Part of a small language model's weights.
Size: 10 layers, width 224, 4 heads of 64, MLP 896 tanh GELU, vocabulary 4096, 8.15M parameters.
Architecture: LayerNorm before each block, rotary positions, no biases in attention or MLP, untied embeddings, attention and MLP in parallel.
Training: a variant of SOAP for these matrices, 3021 steps.
Each number is 128 + 32 x the weight over its row's rms, rounded and kept within 0 to 255. Layers, rows and columns count from 0. The size above them is the row's rms in percent of the matrix's.

# layer 2 MLP down (transposed), 896x224, rms 0.0632, rows 461-491, columns 0-111
size [106 106  91  98 107  99  94 102 102  93  92 103 105  83  95 106 109  80 102 109  90  95  90 101  96  97  74  91 105 101 105]
[[127  93 124 122 111 127 136 155  84 112 126  69 111 117  83 114 176 160  64  82 129 130 124 191 141 148 124  61 131  98 114  99  98 129  96 106 175 141 108 135 124  91 181  84 137 105 113 184 154 206  71 164  88  83  84 119 145 149 119 124 122 120 120 106 141 144 132  67 131 136 133 160 140  93 132 182 157 130 125 122 119 104 107 130 155 117  69  92 200  62 100 169  88 119 128 171 172 111 192 162 110 143  84  44 108 142 157 131 136 138 172  98]
 [125 113  94 164 153 169 133 116 166 117 135 143  80  93  90 106 205 163  96  95 109 113 160 120  78 158 191 151  63  93 102 106 110  94 128 125 119 112  87  55 136 132 180 124 110 131 140 148 123 150  97 140 134 142 161 170 102 137 140  88 125  97 120  93 114  47 136 148 129 112 162 163 139 139 169 130  19 184 144  93  68 109 115 136 102 136 132 179 102 135 133 139  84 123 111 100 125  84  93 140  98 148  93  85 131 113 144  92 109  89 160 108]
 [249 112 147 102 160  71 119 129 149 116 106 176 126  84 117 130 136 139 173 122 148 123 159 123 141  82 152 100 130  87 124 135 119 133 114 139 127  93 157 142 112 105 160 168 119 104  77  70 152 125 180 152 150 113  83 119 108 121 118  98 111 116  74  92 148 105 147 181 111 119 146 118  91 104 158 124 174 128 141  95 170  56 141 196 116 110 177 138  78 141  65 114 147 158 121 187 146 128 117  84 150  76 135 128  94 104 109 147 120 139 161 115]
 [151 128  86 116 153 117 139 116 134 172 112  97 126 121  78 136 114  81 124 114 121 173 109  81  84 156 148 123 163  91 113 159 152 174 168 127  82 114  91 148 162 132 150 165 120 109 130 158 170  84  56 156 123 107  78 159 138 146  96 128  62 213  87 173 108 107  98 127  79 132 125 161 113 133 118  90 111 127  87  99 101  99  61  98 157  94 113 134 129 131 128 213 157 135 136 103 125 110 148 103 149 140 127  86  99 157 104 114 140  87 156 131]
 [149 149 102  85 117  81 133 117  95  99 106 186  81 139 148  78  98 171 110 132  92  80 165  80 145 163 196  98 140 144 100 174 104 125 122 141 195 157 117 131 143 127 138 154 181  84 120 177 107  74 102 189 143 130 110 166 117 188 136 155 142 110 119 130 178 183 118 102  90 173 117 124 132  51 180 158 100 111  75 170  56 125 155  86 167 164 117 169 104 141 128 130 133 116 116 109 171 124 145 108 133 143 139 143 120 123 113 122 112 132  69 209]
 [151 108 115 155 142 148  96 210 162 110 105 123  95 121  96 132 133 137 169 145 135  87 154  81 130 129 166 173 191 159 112 136 135 147  73 181  99 103 144 144 105 118 142 147 148 140 159 135  86 140 114 158 115 170  98 121 149 148 126 142 102 117 158 113 120 166 181 146  94 130 178 131 156 116 189 168 137 125  85 150 141 108 111 127  78 188 127 129 161  93  80  90 144 140 143 150  85 139 166 161  97 196 174  76 252 174 126 125 110 139 178  92]
 [ 87 131 147  75  96 114 117 126 116 102 168 132 136 119 124 134 109  93 168 155  99 151 112 144 109  96 168  89  91 101 136 126 176 109  98 145 121 131 115 138 157 147  82 137 190 154 186 178 135 150 189  61 153  96  96 148 158 139 114 151 127  53 147  56 113 108  64  94  86  80 177 107 106 165 140 104 162 158 145 119 156 177 136 149  71 153 109 137 113  80 119  42 160 113 159 200  80  98 105 145 110 163 138 164 133 165 119 149 108 165 103 102]
 [157 138  98  92 156 146 169  94 130 127 146 216  92 111 146  97 144  73 161 133 168 130  93 159 136 193 102 115 131 125 141 165  63 102 103 125 163 160  73 110 132 100 113 117  89 132 144 148 127  85 149 122  98 144 153 121  98 115 132  76 154  84 140 134 137 147 172 122 152  96 134  98 165 116 128 129 110 151  95 160 102  99 170 161 171 155 144 106 108 189 147 132 157  84 136 192 120 121  96 116 162  72  93 134  91 161  46  86 136 169 106 166]
 [102 123 112 133  75 156 179 102 115 169 174 106 133 115 119 111 158 113 104  98 111 137 129 107 127 158  86 161 125 110 128  71 124  84 138 113  88  93  76  94 141 137 144  99 155 142 134 127 119 194 144  99 149 101 111  93 151 118 100 120 152 132  84 150 130  70  86 145 114 118 195  97  92  93  70 148 201 133 176 123 157 171 126 126  81  80 134 132 102 160 110 125  63 164 112  91  71  82 192 113 193 176 162 125 151 169 138 183 123 124  98 144]
 [129 152 168 154 133 170  94 117  99 143  92  55 117 124 119  98 138 154 153 141 125  92 106 159 153 151 130 168 118 136 127 160 116 144 136 125 136 123 153 214 145 193 136  91 117 169  82 132  93  87  97 101 125 151 132 118 141 143 135 171 146  98 114 174 132 223 164  88 113  56 155 113 128 157 116 112 160 126 126 111 143 114 122 174 140 166 145 134 169 145 179 114 157 114 123 158 116  48  95 109 117 161 174 125 152 152 112 136  51 138 162 145]
 [199  56 152 148 142  57 105 102 166 182 178 198 120  66 157 110 113 162 136  83 143 105 117 124 138 107 146  89 207 106 133 148 166 105  97 134 148 131 135  98  63  92  90 151 122 135  90 132  70 129 173 180  82 160 182 139 160 126 145  87 177 138 195 139 178 166 176 105 112 138  89 150 139  82  86 195 156 118 193 133 154 112 158 135 135 193  81 187  93 157  94  85  89 113 105 169  72 143 114 157 145  89 148 174 147 153 159 157 179  93 116 107]
 [150 149 179 138 192 168 138 116 130 169 104 144 140  76 132  74  96 125 140 120 150  88 156  86 119 189 131 132 149 157 132 107 144 126 182 178 111  90 123 105 141 127 162 147  96 107 121 172 179 134 104 154 185  96 157  68  85 124 149 159 126 120 106 190 119 188 169 139 109 141 120 146  90 164 144 153 132 141 159  83 148 188 180 140 171 146 156  83  74 122 138 134 124 149 139 143 155 111  83 161 176 142 110 117 148  83  76 113 116 133  99 135]
 [111 152 111 106 111 165 128 144 207 128 111  89 123 105  67 101 172 158 125 164  76 124 140 160  86 156 111  99  27 152 116 155 146 164 138 118 143 138  22 116 106 150 120 151 127 126 157 106  96 105 126 155 105 206 137 166 146  74 149 113 141  86 108 184 104  81 149 101 164 137 155 124 154 103  90  97 150  80 113  72 154 129 173 111 144 131 151 137 104 121 135 171  67  89 109 123 168 170 146 113  69 162 140  84 166 154 137 149 107 129 114 150]
 [169  90 103 159 157 200  84 127 125 123 140 147  67 139 162 116 177 118  91 121 158 165 108 113 144 113 101 152 121 146 103 121  71 135  80 189  83 173 126 122 119 123  41 128 215  99  90  53 111 126 146 109 148 116 172  78 117 142  96 132 104 117 118 129 111  81  56  87 106 207 164 148 111  81 132 108 112 160 188 149 128 143  97 162 135  92 145 178 154 140  83 131 103 122 178 129 121 117  96 149 147 122  55 128  61 136 104 115 139  51 152  84]
 [168 132 121 149  96 136  70 138 178  58 132  64 193 115 142  88 141 145  67 151  97 156 124 126 116 112 124 125 118  55 139 113 167 140 164 156 115  99  81 117 136  96 125  83 108 130 148 143 108 146 141 134 156  78 114 133 123 136 104 143 111 141 146 143 152 159 149 220 118  84 155 111 138 130  99  76 114 120  94 126 143 110 184 102 164  85  96 111 130 172 196 144 174 114 101 163  94 127  70 114 142 130 174 108  68  94 113 255 144 173  68 175]
 [153 155 172 167 166 103  65 181 124  89 127  87 114 155 126  84 133 172 145  81 127 147 106 118 166 171 107  90 120 170 132  96 122 143 176  65 128 106 145  60 161  94 135 143 153  99  63 108 138 133 127 102 136  77 101 135 152 150 129 164 109 114 124 114 115 128 140  80  96 117 180  80 136 146 116 108 151 129 181  99 104 126 165 150 127 130  97  94 103 159 166  94 103 102 124 117 113 121  88 147 152 164 119 133 186 124 130 128 141 111 125 120]
 [169  99 151 112 152 146 144 151  57 126  89 106 183 162 152 177 208 121 104  86 146 176 107 122 144  92 109 111  96 195 174  74  92  68 130  60 161  83  88 141  83 136 106 126 102 116  83 131  91 154 200 124 123 184 124 128  37  98 150 123 161 135 147 156 102 125 118 175  80 123 137 164 149 120 152 129 132 169 113 122 126 106 122 127 129  55 167 153 165 176 143 135 124 116  83 157  78 164 132 127 130  61 128 111 132 146 102 141 137 132 154  82]
 [168 162 174  79 122 163 147 108 165 148 112 118  64 183 117 149 171 134  93 103 140 100 106 144 112 144 122 109  48 171  90 110  71 158 111 159 111 104  70 107 165 111  85 141 153 107  89 144  93 105 126 170 140 147 165 145 173 150  88 159  85 148  96 136 123 168 100 105 112 161 163 178 117 130 103 116 134  95  99 137  63 144  84 102  63 125  84 180 141 101 111 139 132 119 147 114 136  89 139 119 113 230 102 203 133  82 116 131 146 128 133 163]
 [107 112 152 124 209 148  94 180 104 167 175 147 155 142 107 142 113 125 164 107 139 146 132 104 177 118 135 120 124 121 118 126 133 116 152  82 157  64 206 139 124 102 140  95 170 116 120  46 127 185 128 131  76 124 145 131  69 134 138 135  84 136 126  99  58 158 143 159 185 225 198 128 114 124  87 113 180 150 176  94 159 132 134 103 116 136 112  93 110  96  74 148 109 137 142 122 149 130 131 102 102 124 123  79  88 103 171 116 124 177 135 177]
 [ 87 101 170 120 148 124 108 138 134 143  89 101 148 145  81 136 192 116 102 123 112 181 201  68 188 131 163  90 116 128 170 143 100  87 148 156 104 119 144  94 149  96 119 103 101 165 137 108  67 100 126 129 144 151 114 165 109 124 183 153  84 131 167 106 151 143 210 115 191  90  90 158 155  89 129 121 143 136 146 157 174  88 108 130 105 115 150 147 152 123 111 140 158 119 150 135 172 124 143  81 167 118  99 127 125 108 121 131 205 137 187 171]
 [116 157 122 111 117 161  80 164 123 130 125 138 118 108 115 146 135 165 116 164 165 153 145  69 102 168  59 141 158 193 159 123  77 139 145 139 100 158 195  81 182 173 116  81 149 104 150 137 123  96  79 132 142 160 157 171 136 129 116 144  82 153 183  81 111 162  54  89 122 131 165 157 111 136 169 166 106 102 105 169 141 165  72  99 106 118 115 121  97  65  47 145 103 198  91 140 129 170 147 166  94 153 138 174 126 133 131 188 172 154  88 126]
 [133 139 135 176 141 153  64 112 139 144 118 185 121 131 137 153  72  83 174  93 112  86 147 122  85 131 110 101 104 125  62 115 106 149 121 116 112 109 172  98 131 128 130 114 105 136 165 153  77 159 177 110 142 101 162 136 138 141 137 172 109 132  83 133 167 125  94  95 144 215 111 133 161  85  99 152 154 109 127 138  94 197 181  86 130 117  98  90 143 193 115 107 172 128  67 153  63 104 122 153 107  87 118 151 136 123 132 104  85  93 124 101]
 [125 145 167 162 151 181 130 141 124 127 153  87 101 107 201  57  92 163  98 118 186 157 156 188 134  81 106 188  95 117 142 108 170 162 154  86 133 112 151 117 152 155 153  96 210 124 127 113  98 194 137 125 123 161  96  86  81 123 123 143 130 168 126 108 133 187 170 170  91 134 126 136 142 129 112 157 104  94 166 178 153  98 163 183 121 114 200 164 121 110  80 167 118 115 140 108 130 130 116 150 128 134  92 171 144  82  90  97  89 158 127  91]
 [139 155 146 146 113 130  91 110  99 142  81 106 184 156 103 124 151 141 103 151 143 131 203 146  84 157 201  99 150 163 145 152 154 131 101 124 133  71  86 103 139 164 101 133  75 149 121 164 142 106 113 123 143  78 153 123 167 139  66 139 177 142 108 146 113 175 157 166 113 108 168 130  91 113  99 135  83 137  80 123 153 145 112  92 137 158 142 120 115 146 184  44 135 151 178 125 179  27 114 121 123  92 137 133 105 107 107  74 159 147  75 119]
 [138 105 160 146 173 161  75 136 193 119  77 112 121  82 149 163 165 136 125  90 144 142  86 167  71 171  89 134 100 126 114 142 103 151  70 126 115 120 124  99 125 111 168 163 140 147 167 115 126 112 108 118  97 131 116  99 150 190  94 131 147 137 146 156 109 116  91  92 128  99  94 116 130 121 147 119 125 109  93 114 117 162 152 145 124 116  76 128 125 172  71 175 102 146 123 125 115 114  85 125 144 104 126 115 113 164 150 117 131 139 105 139]
 [173 133 153 112 114 156 108 125 103 131 135 195 163 171 114 110 206 140 123 106 153 148 149 157 162 115  72 121  90 140  94 144 115 145  69 117 142 185  99  90  85 115 107  84 165 106 113 168 128 158 153  72  63  61  80 122 121 125 167  86 129 129 143 135 120 172  99 136  78 153 157 152 151 154 140 118 124 163 157 102 148  78  60 102 109  87 146 106  88  69 170 153  91 172 137 113  99 117 138 144 165 132  83 100 163 150 135 156  98 165 135 117]
 [107 167 171 113 142 180 144 124 146 122 134  90 153 119 175  32  89 145 166 173  93 157 115 149 107 157 153  96 170 183 129 129 126 141 126  83 129 122 111 120 117 113 165  92 166 187 110 112 105 139 175 145 155 194 152 166 156 106 150 100 158 128  95 114 156 119 124 117 112 137 128 148 112  85 156 121 142  92 113 156 161 143 165 152 168 129 101  67 142 160 129 154 161 119 155 140 131 154  87 179 172 150  88 173 177 200 157 130  88 119 131 161]
 [121 102 132 134 152  97  90 171 152 112  96 173  38 112 163 118 117 197 163 159 102 121  81 131  90 102 132 156 129  91 122 165 116 135 143 123 140 152 159 164 137 109 171 146  80 113 132 137 155 126  76 126 181  96 139  77 147 188  87 151 106 124 170 149  96 152 186 118  96 110 164  62 151 159 159 168 148 129 146 121 159 195 159 112 131 103 145  86 146 133 118 107 106 173 137 125 172 128 127 142 110 154 138  93 170 174 101 143 178 157 174 147]
 [ 49 222 152 111 220 182 116 140 130 142 141 110 160 138 169 119  98 184  96 123  63 128  96 141 139 137 155 158  94 129 120 127  86 119 170 112  86 184  85 129 162  84 157  88 168  89  94  96 155  68 144 117 131 175 113 167 174 130 110 124 167 127 137 189  82 117 104  97 161 180 120 147  67 137 152 110 120 143 195 114  91 148 133 159  73 112 156 164 141 106 129 184 119  95 115  94 107  73  94 137 126 103 161 160 158 157 136 145  98  87 107 172]
 [182 102 128 129  93  93 101  80  70 141 130  99 103 114 139 126 141 158 157  72 156 130 124 105 122 154 130 128 110 113 125 142 145  40 122 164  75 151 127  75 151  99 156  85  89 140 172  71  59 160  78 124 141 167  73 123 168  25 129 130 173 146 110 178  69 148 106 109 196 111 178 129 136  97  84  88 140 134  92 146 106  66 148 141 126 128 136 117 149 118 131 160 108 108 142 125 170 139 114 131 149 169 105 130 158 151 154 151 120 143  85 148]
 [ 59  73 121 121  55 170 158 185 104  96 154 115 102 112  90 166 149 133 132 120 183  89 184  97 168 122 117 119 105 102 115 153 134 148 119 106 125 122  96 137 177  65 130 118 167  95  55  85  78  91 132 137 113 111 196  91 134 151 118 130  69 131 133 141 157  61 116 160 148 161 141 180 120 131 147 126 110 102 154 150 135 129 125 114 143 136 128 104 156 150  80 103 183 110 127  76 126 146 136 145  60 114 131  97  80 164  91 111 148 118  89 149]]
# layer 2 MLP up, 896x224, rms 0.0632, rows 462-492, columns 0-111
size [104  98  98 100  98 100 103  97  91  96  98 100 101  94  99 104  98 100 103 101  96  97  90  96  94  97  97 102  97  95  99]
[[113 164 131 138  69 194 154  97 103  73  91 194  83 100 116  69 103 199 146 134 151 146 156 126 128 149 182 140 120 101 102 161 117 119 125  96  93 191 118 115 138  86 106 105 125  93 175 129 118 103 141 161  94 177 129 192 161  94 117 145 192  96 131 115  91  71 159 144 141 170 162 157 116 149 113 147 141 119 137  88 172 181 133 162 121  76 132 133 121 129 133 142 192 129 126 111 165 133 129 184  85 139 150 119 147 106 176 149 192 126 161 149]
 [117 169 122 150 145 200 149 111 129 144 114  83 163 141 127 145 120 120  84  82 117 104 141 148 109 177  87 193  92 174 219 154 136 114 195 141 117 152 194  58 186 169 119  69 172 151 147 210 132 123  84 123 149  94 122 164 147 156 123 133 119 121 126 185 149 134  81  83 105  73 118 168 132 123 113 127  56  80  89 122 119 112 115  67 122 124 120  76 152 109 114 165  79 116 112  99 131 183  88 110  69 130 146  93 107 121 144 108 152  97 157 158]
 [172 150 171 148  84 126 113 141 163  97 107 147 139 199  82  48 143 120 177 177 167  65 105 182 134  87  88 112 131 150 144 158 175 110 102 152 162 121 107 104 194 119 117 140 150 142 101 104 159 177 155 103  89 132 159 122 175 107 132 124 150  98 120  98 117 171 133 120 150 141 130  92 119 139 170 166 161 171 157 144  63 156 204 101 163  72 118 107  97 120 150 127 133 123 104  98  94 139 145 170  82 147 127 140 172 145 134 158  63 114  92  79]
 [113 111 163 126 132 186 108 111 130  94  96 121 142 117 170 120 103 176 196 131 125 131 139 106  91 130 126  86 165 122 111  78 130 149 147 141 132 163 162 135 145 122 111 133 159 135 162  91 145 176 101 158 136 167 118 131 134  84 137 145 134 128 130 145 120 137 178 163  93  61 154  95 184 140 108 101  87 155 166 101 141  79 120 177 134 121 121 117 171 146 143  92 137 121 132 123 129  95 114 171 136  99 124 154 192 171 116 150 123 102 145 112]
 [146 142 160 133 103 126 171 113 112 159 161 143 135 127 181  98 105 128 147  54 151 151 108 106 188  73 153 134 115 149 156 121 140 139 150 100 153 130 126 204 133 141 152 118  84 172 111 109 104  83 152 110 151  96  65 120 122 144  78  65 150 124 114 137  96  76 100 135 122  95 173 126 140 126 124 130 134 178 123 109  98  87 102 107 106 147  59 118 200 106 159 160  77 164  77 144 146 131 138 163 166 129 126 209  74 103 106 143 143 122 129 105]
 [152  93 135  98 132 143 135 174 158 137  73 138 174 134 131 144 158  82 138  76 100 140 117 118 135 114 129 134 171 145 111 117 124 113 150 141 157 108  83 110 154 126 172  99 191 125 128  78 156  94 132  88 155 110 106 148 123 118 117 155 140 188 105 125 141  65 142 115 122 171  73 125 221 136 133 135 132 115  55 146 107 113 113 154 181 144  83 151 113 143 146 188 159 175 121  97 135 119 136 126 103 134  80 113 145  74 107 170 184 136 138 122]
 [103 216 185 181  93 142 142  89 165 118 158 135 134 165 154 140  59 135 137  98 116 113 197 136 141  76 109 134 136 112 116  97 202  56  97 162 143  65 140 143 130 152  76 146 129 109  97 106 110 193 107  97 169  73 137 118 135 116 185 135 101 101 121 159 121  89 127 167  74  97 140 151 128 125 140 140 158  98 135 112 144 161  46  99 141 135 147 142 173 149 145 145  90 150  82 123 153 104 199 130  93 154  89 132 132 148 162 128 111 128 119 135]
 [241  65  90 124 108 144 103 115 111 138 143 106 129 147 127 118  79 151 173 150 107 194 124  96 107 179 197 112 137 138 134 153 140 155 115 129 157 129 151 153 173 121 120 150  90 101 152 149  87 125 153 136 124 149  46 165 165  77 163 120 154 124 112 137 189 122 128 150 124  73 116 128 135 162  75 156 105  98 185  78 125 115 129 198 133 112 108 107 171 127 112 172 110 105 118  92 132  91 123 120  69 114 137 119 153 129  68 121  63 115 108 100]
 [ 99  89 118 150 109  85 122 131 103 122 122 153 152 200 185  89 155 128 108  95 167 149 101 106 134  90 136 126 179 106 111 186  60 140 194 127  91 119 123 102  87 115 128 135  98 107 109 154  96 171 118  81 112 144 130 108 102  79 140 139 153 115 131  36 138 143 133 146 126 144  90 137  79 163 113  49  67 167 122 160 104 139 114 145 116  96 148 104  72  76 114  95  88 224 123 155 118 125 112 140 126 130 133 126 112 110 127 102 167 105 126 115]
 [ 65 150 154  75 107 167 130 178 108  88  92  95 187 147 117 164 172  61 115  92 133 128 162 166 125 140 112 164 110 132 116 117 141 144 120   6 186 159 172 104 176  95 143 128 113 124 127 146 165 120  79  81 150  71  80 124 138 135 159 156 125 164  50 177 123 146  57 162 150 105  87 145 113 123 164 143 115 113 124 124 114 124 101 148 120 181 117  70 136  96 107 190 138 155 141  99 150  69  86 161 123 129 109 110 169  76  95 155 121 127 124 134]
 [154 113 172 123 132 113  99 127 194 112 143 117 120 140 156  85 137 167 136 182 138 154 102 117 155 178 127 177 173  68 139 108 105 132  84 113 160 145 172 157 170 147 121 158 225  51  66 157 177 113 173 110 111 173 143 104 118 139 133  93 145 138 104 130 119 169 122 113 157  87  90 130 117  82 185 128  77 107 145  87 189 113 169 100 141 125 156  97  96 142 105 140 134 232 150 186  73 111 130  89 147 109 104 137  98 122 172 144 169 100 139  79]
 [ 91 111 147  67 149 151 199  68  79  98 143 138 133 106 163 108 189 151 140 178  79 148 100 143  89 164 176 120  54 112 124 151 135  85 159 130 145 118 140 172 131 172 173 124 174  75  89 161 123 170 137  80 174 187  54  62 123  94 181 111 160 148 135 221 135 140 125 108 125  96 105 117 154 122 116 105 128 122 142 139 155  16 153 170 156 126 128 169 145 106 180 110 146 133 102 130 109 195 115 114  97 186  75 167 155 113 125 106 160 151  98  90]
 [114 163 159 106 113  67 156 167 112 125  73 147 111  83  89 160 122 102 176 157  74 124 182 174  93 137 141 116 116 100 130 122 224 143 160 115 140 123 117 124 172 149 167 119  26 191 149 169 140 133 138 111 105 137 103 148 111 129 157 179 167 140 141 153 132 128 119 152 169  87 112 173  98 146 135 124 121  85 105 105 100  89 163 111 100 153 111  43  83  91 173 113 144 137  74 159 111 131 152  96  94 126 123 146 217 126 174 128  64 181 104 137]
 [ 97 114  91  67 113 109 185 160 110 106 143 141 161  71 163 117 100 122 141 148 138 160 105  96 142 198 124 153 172 155 150 126 162  94 104 138 142 110 168 184 101 157 151 128 165  71  78 163 161 114 154  87 107 168 153 162 123 148  97 130 131  68 145  91 142 220 110 149 143 150 129 131 154 111 145 131 126 116 144 190 110 100 145 106  72 120  97  63 117 110  54 105 161 160 128 140 127 183 140 126 118 123 154 174 159 128 147 125  96 136 176 189]
 [151 156 139  98 108  97 187 148 131 129 134 158  85  77 143 112 120 112 129 148 171  78 128  84 130  87 105  98 197 203 101 136  93 148 146  88 133 120 105 145 162  72 161 117  78 130  94 170 116 112 114 141 112 156 169 192 133  98 125 121 139 151 147 147 135 148 104 149 111 142 141  55 133 158 153 116 201 159 114 103  87 189 124 102 133 131 133  47 124 106 197 164 109 106 153 126  80 132 189 164 149 136 207 127 147 121 136 171  66  90 182 169]
 [148 125 165 160 122  80 141 126  83 179 175 127 145 107  90 143 153 145 159 162 125 186 155 102 130 155 110 138 118 101  92 165 143 121 180 177 149 107  96 115 154  55 183 166 126  98 100 105 174 140 146 186 139  96 135  70 105 155 133  74 127 165 139 115 121 169 167  65 143  88  97 170 164 163 128 114 181 159 130 142 148  96 109  90 146  83 159 140 132  90 173 130 127 102  62 117 107 143 165 132  94 179  77 152 145 132  96 127 131 131 136  66]
 [136  93 131 155 120 121 118 121  82  55 168 111 148 134 125 129  51 118 192 134 113 146 126 146 177  91  67 129 186 115 146 159 130  98 106 108 149 139 173 136 119 150 136 108 111  96 195 112  98 165 146  66  72 140  76 178 158 134  90 132 172 131  83 170 144 127 139 110  98 138 113  92  86 122 126 104 122 154 119 109 180  94 196 185 151 181 150  45 121 116 129  88 115 110 143 131 152 171 129 152 126  68 138  92 115 158 109 133  77 109 126 123]
 [192 121 154 102  42 109 141 104 138 148 131 149  91 151 101 122 142 123 111 108  58 133 170 168 151 126 113 162  96 140 182 143 121 117 112 149 219 165 116 188 205 163 140 105 166 120 127 134 131  79 115 124 176 144  57 140 103 114 160 151 170 125  55 121 176 140 134 128 142  84 117  91 126 106  98 181 123 136 125 114 127 179  87 160 118 180 168 167 142 165 142 124 103  94 125 183 119 139  96 137  99  90 132 151 186 105 125 187 113 141 106  84]
 [157 121 148 113 123 167 164 163 149 178 134 129 101 114 162  65 188 163 117 126 121 122 178 133 127 133 109 203 149  67 147 183 178 141 131 110 134 137  93  89  86 151 145 125 107  60 124  86 112 135 183 125  98 124 108 155 153  89 142 116 104  97  96 112 114  97  98 120 167 146 135 105 156 178  87 134 142 105 111 119 117 155 159 144 111 113 139 158 148 112 108 104 156 166  88 111 160  61 108  79  86 113 117 144 112  51 155 182 157 102 128 121]
 [172 102 170 124 161 137 108 145 104 107 180  74 111 153 162 189 109 113 134 129 141  70 129 143  91 131 132 152 145  98 121 121 177 113 103 126 118 101  71 114  63 158 105 171 137 180 100 128 124  69 117 138 114  89 140 164 136 115 165 133 142 123 111 157 228  94 182 234  87 161 130  74 129 155 122 121 106  93 114  84 116 141 203  98 120 127 163  67 131 149 195 118 146  77 151 135 134 109  94 152 162  94 121 155 158 173 130  57 166 129 109 103]
 [163 130 134 126 113  93 111  72 107 135 151 120 126 143 113 164 142 141 125 198 173 155 141 176  78 218 100 214 146  98 103 118 117 106 118 164 116 109 132 115 139 161 108 172 106 181 107 105 142 159 130  98  58 125 166 144 140 163 158 123 136 115 156 127 109 196 113 188 141  98 147 127 114 122 167 119  74  94 147 182 122 120 119 171 130  93 149 149 149 121 107 140 126 171 131  82 160 134 119  81 114 202 107 124 119 140 132 146 155 175 125  88]
 [110 137  50 116  96 119  99 133 116 154 152 153 163 155  68 203 100 107 191 121 109 169 114 118 173 139  87  58 160 168 145 171  59 110  94 182  93 177 122 117  61 102 108  73 130 101 107 108 122 107 124 145 155 133 170 150 165 154 158 150 127 146 169 121 138 131  94  92 152 113 151 135 144 151 110 124 182 164  29 121 132 127 125  65 156 145  55 130 207 167 161 106 156 142 143 141 125 120 107 124  85 137 171  94 141 133 128 173  96 104 135 132]
 [176 182 135  45 131 171 136 146 104 189 126 126 155 125 155  78  96 109 124 162 129  88 132 122 164 124  92  79 160 133 135 125  96 182 164 102 180  88  94 123  96 123 166  92 102 109 163 171 125 132 163 158 111 130  83 129 119 138 114 125 120 134 110 196  92 151 110 157 135 149 132 145 108 101 179 132 114 124 120 114 109 131 167  61 105 179 163 178 158 115 132  60 114 110  73 151  87 102 154 157 119 154  96 146  89  67 176 110 186 141  91 126]
 [161 143  84 165 149 196 137 119 179 173 149 114 120 119  89 103  69 127 135 170  93  69 153 130 106 106 117  72  88 142 169 144 115 165 160 132  93 172 156 133 117 146 142 138 123 126 131 123 122 111 186 121 112 147 115 214 179 131 110 127  82 103 110 165 102 142 177 201 205 183 150 131 154 195 144  98 142  89 127 115 149 135 107 115 112 161 131  94 142 172 137 156 139 128 121 162 185 153 150  87 133 156 118  81 185  43 140 126 144 139  72 105]
 [174 138 123 139  68 115 135 135 142 110 158 115 132 194 157 146 177 132 134 164 168 148 127  78 156 126  85 128 106 163 164  96 137 139 127  72 117 209 101 140 149 149 102 136  96 148 164 198 146 142 100 142 126 131  90 131 155 108 131 176 115 155 142 170 139 188 144  98 142  67  98 110 146 117  84 140 142  92  99 171 143 108 173 110 140  90 137 106 146 144 159 120 194 132 171 175 165 157  96 167 120  84 123  82 158 173 193 134 155 133 118  92]
 [124 108  98 161 115 131 117  95 130 103 150 160  97 178  86 176 156 116  82  88 164  95 129 113 128 108 118 137  61 110 140  89 141 145 140 143 133 152 152 156 126 151 106 106 120  65 175 155 163  87 112 140 120  76 106 100 115 147  99 118  80 160 153 123  88 137 123 151 166 121 150 140 163 115 133 162  74 126 143 114  95 143 127  69 111  95 155 198 103  84 118 112  99 130  77  86 120  84 105 102 117 142 173 100  87 105  97 182 158 117 144  88]
 [144 130 136 172 185 138  86 169 116 122  74  88 157 128  98 129 150  80 115 183 147 193 109 108 112 169 105  88 101 127 167 168 204 116  69 160  83  80 133 106 151 143 122 142 153  82 121 134 121 134 172  93  63 169 107 155 160 122 145 169 123 117 139 139  72 166 174 137 129 163  88 202 154  99 174 140  87  99  79 168  93  89 144  44 186 165  99 188 107 165  72 135  88 126 158 179 153 163 139 167  74 128 153 128 132 117 105  71 181 147 134  84]
 [ 99 156 111 199 129  84 103  78  96 139 140 132  94 137 132 123 122 133  95 153 180 161 104 106 117 159 125 194 155 188 144 149 129 127  67 112  34 139  95 112  99  94  63 129 151 152  94 146 135 126 142  94 104 151  95  86 148 109  93 123 166  92 152 128 143 114 194 125 116  87  84 126  84 177 100 102 124 126 133 164 105 135  76 146 150 133 187 114 167 117 132 130 102 109 133 166 189 116 129 184 152 120 107 118  88 157 167 146  41 164 139 138]
 [172 139 109 154 109 112 118 126 137 130 149 121 119  65 133 134 142  86 156 123 163 103 162 115 204 108 166 122 119  89 166 121 130 111 126 161 163 121 150 133 135  91 142 116 140 117 115 140 171 159 136  68  81 109 110 103 135 160 121  33 152 116 198  96 141 142 123  53  97  99 147 124  83 118 113 162 116 119 157 188 159  80 184 146 171 101 134 187 157 131 113 155 140  51 126  90 100 167 161 162 129 159  95 158 159 125 157 108 108 130 160  72]
 [122 147 111 107 130 193 157  56 173 113 114 125 144 112 150 105 106 141 143 115 127 128  94 133 143 149 153 157 142 214 109 147 150 128 105 163 128 152 104 128 141 107 132 178 107 116 112  77 137 152 108 125  94 168  96 175 141 119 166  97  81  99 104  94 105 195 121  96 120  92 133   5 134  80 115 111 123 163 100  90 173 154 115 130 125  90 119 137 140 145 180 202 147 114 118 134 155 106 159 180 139  62  75 137 161 113 113 118 129 149 126  84]
 [ 96 102 140 100 110 102 143 170 175 163 138  88 112  98 141  77 203 106 138 171 196 125 108 105 126  97 138  73  76 159 179  64 156 174 130 173 104 130 134 102 139  70 168 168  74 110 138 117  90 136 157 103  89 149  98 161 179 124 125  81 157 127 143 141 122 160 127 100  77 110 135 217 157 135 159 149 145 160 140 146 119 132 149 118 152 119 135 103 157 104 141 109  93 138 160 106 105 115 198 108 166 110 156 174 127 180 111 101 128 176 103  91]]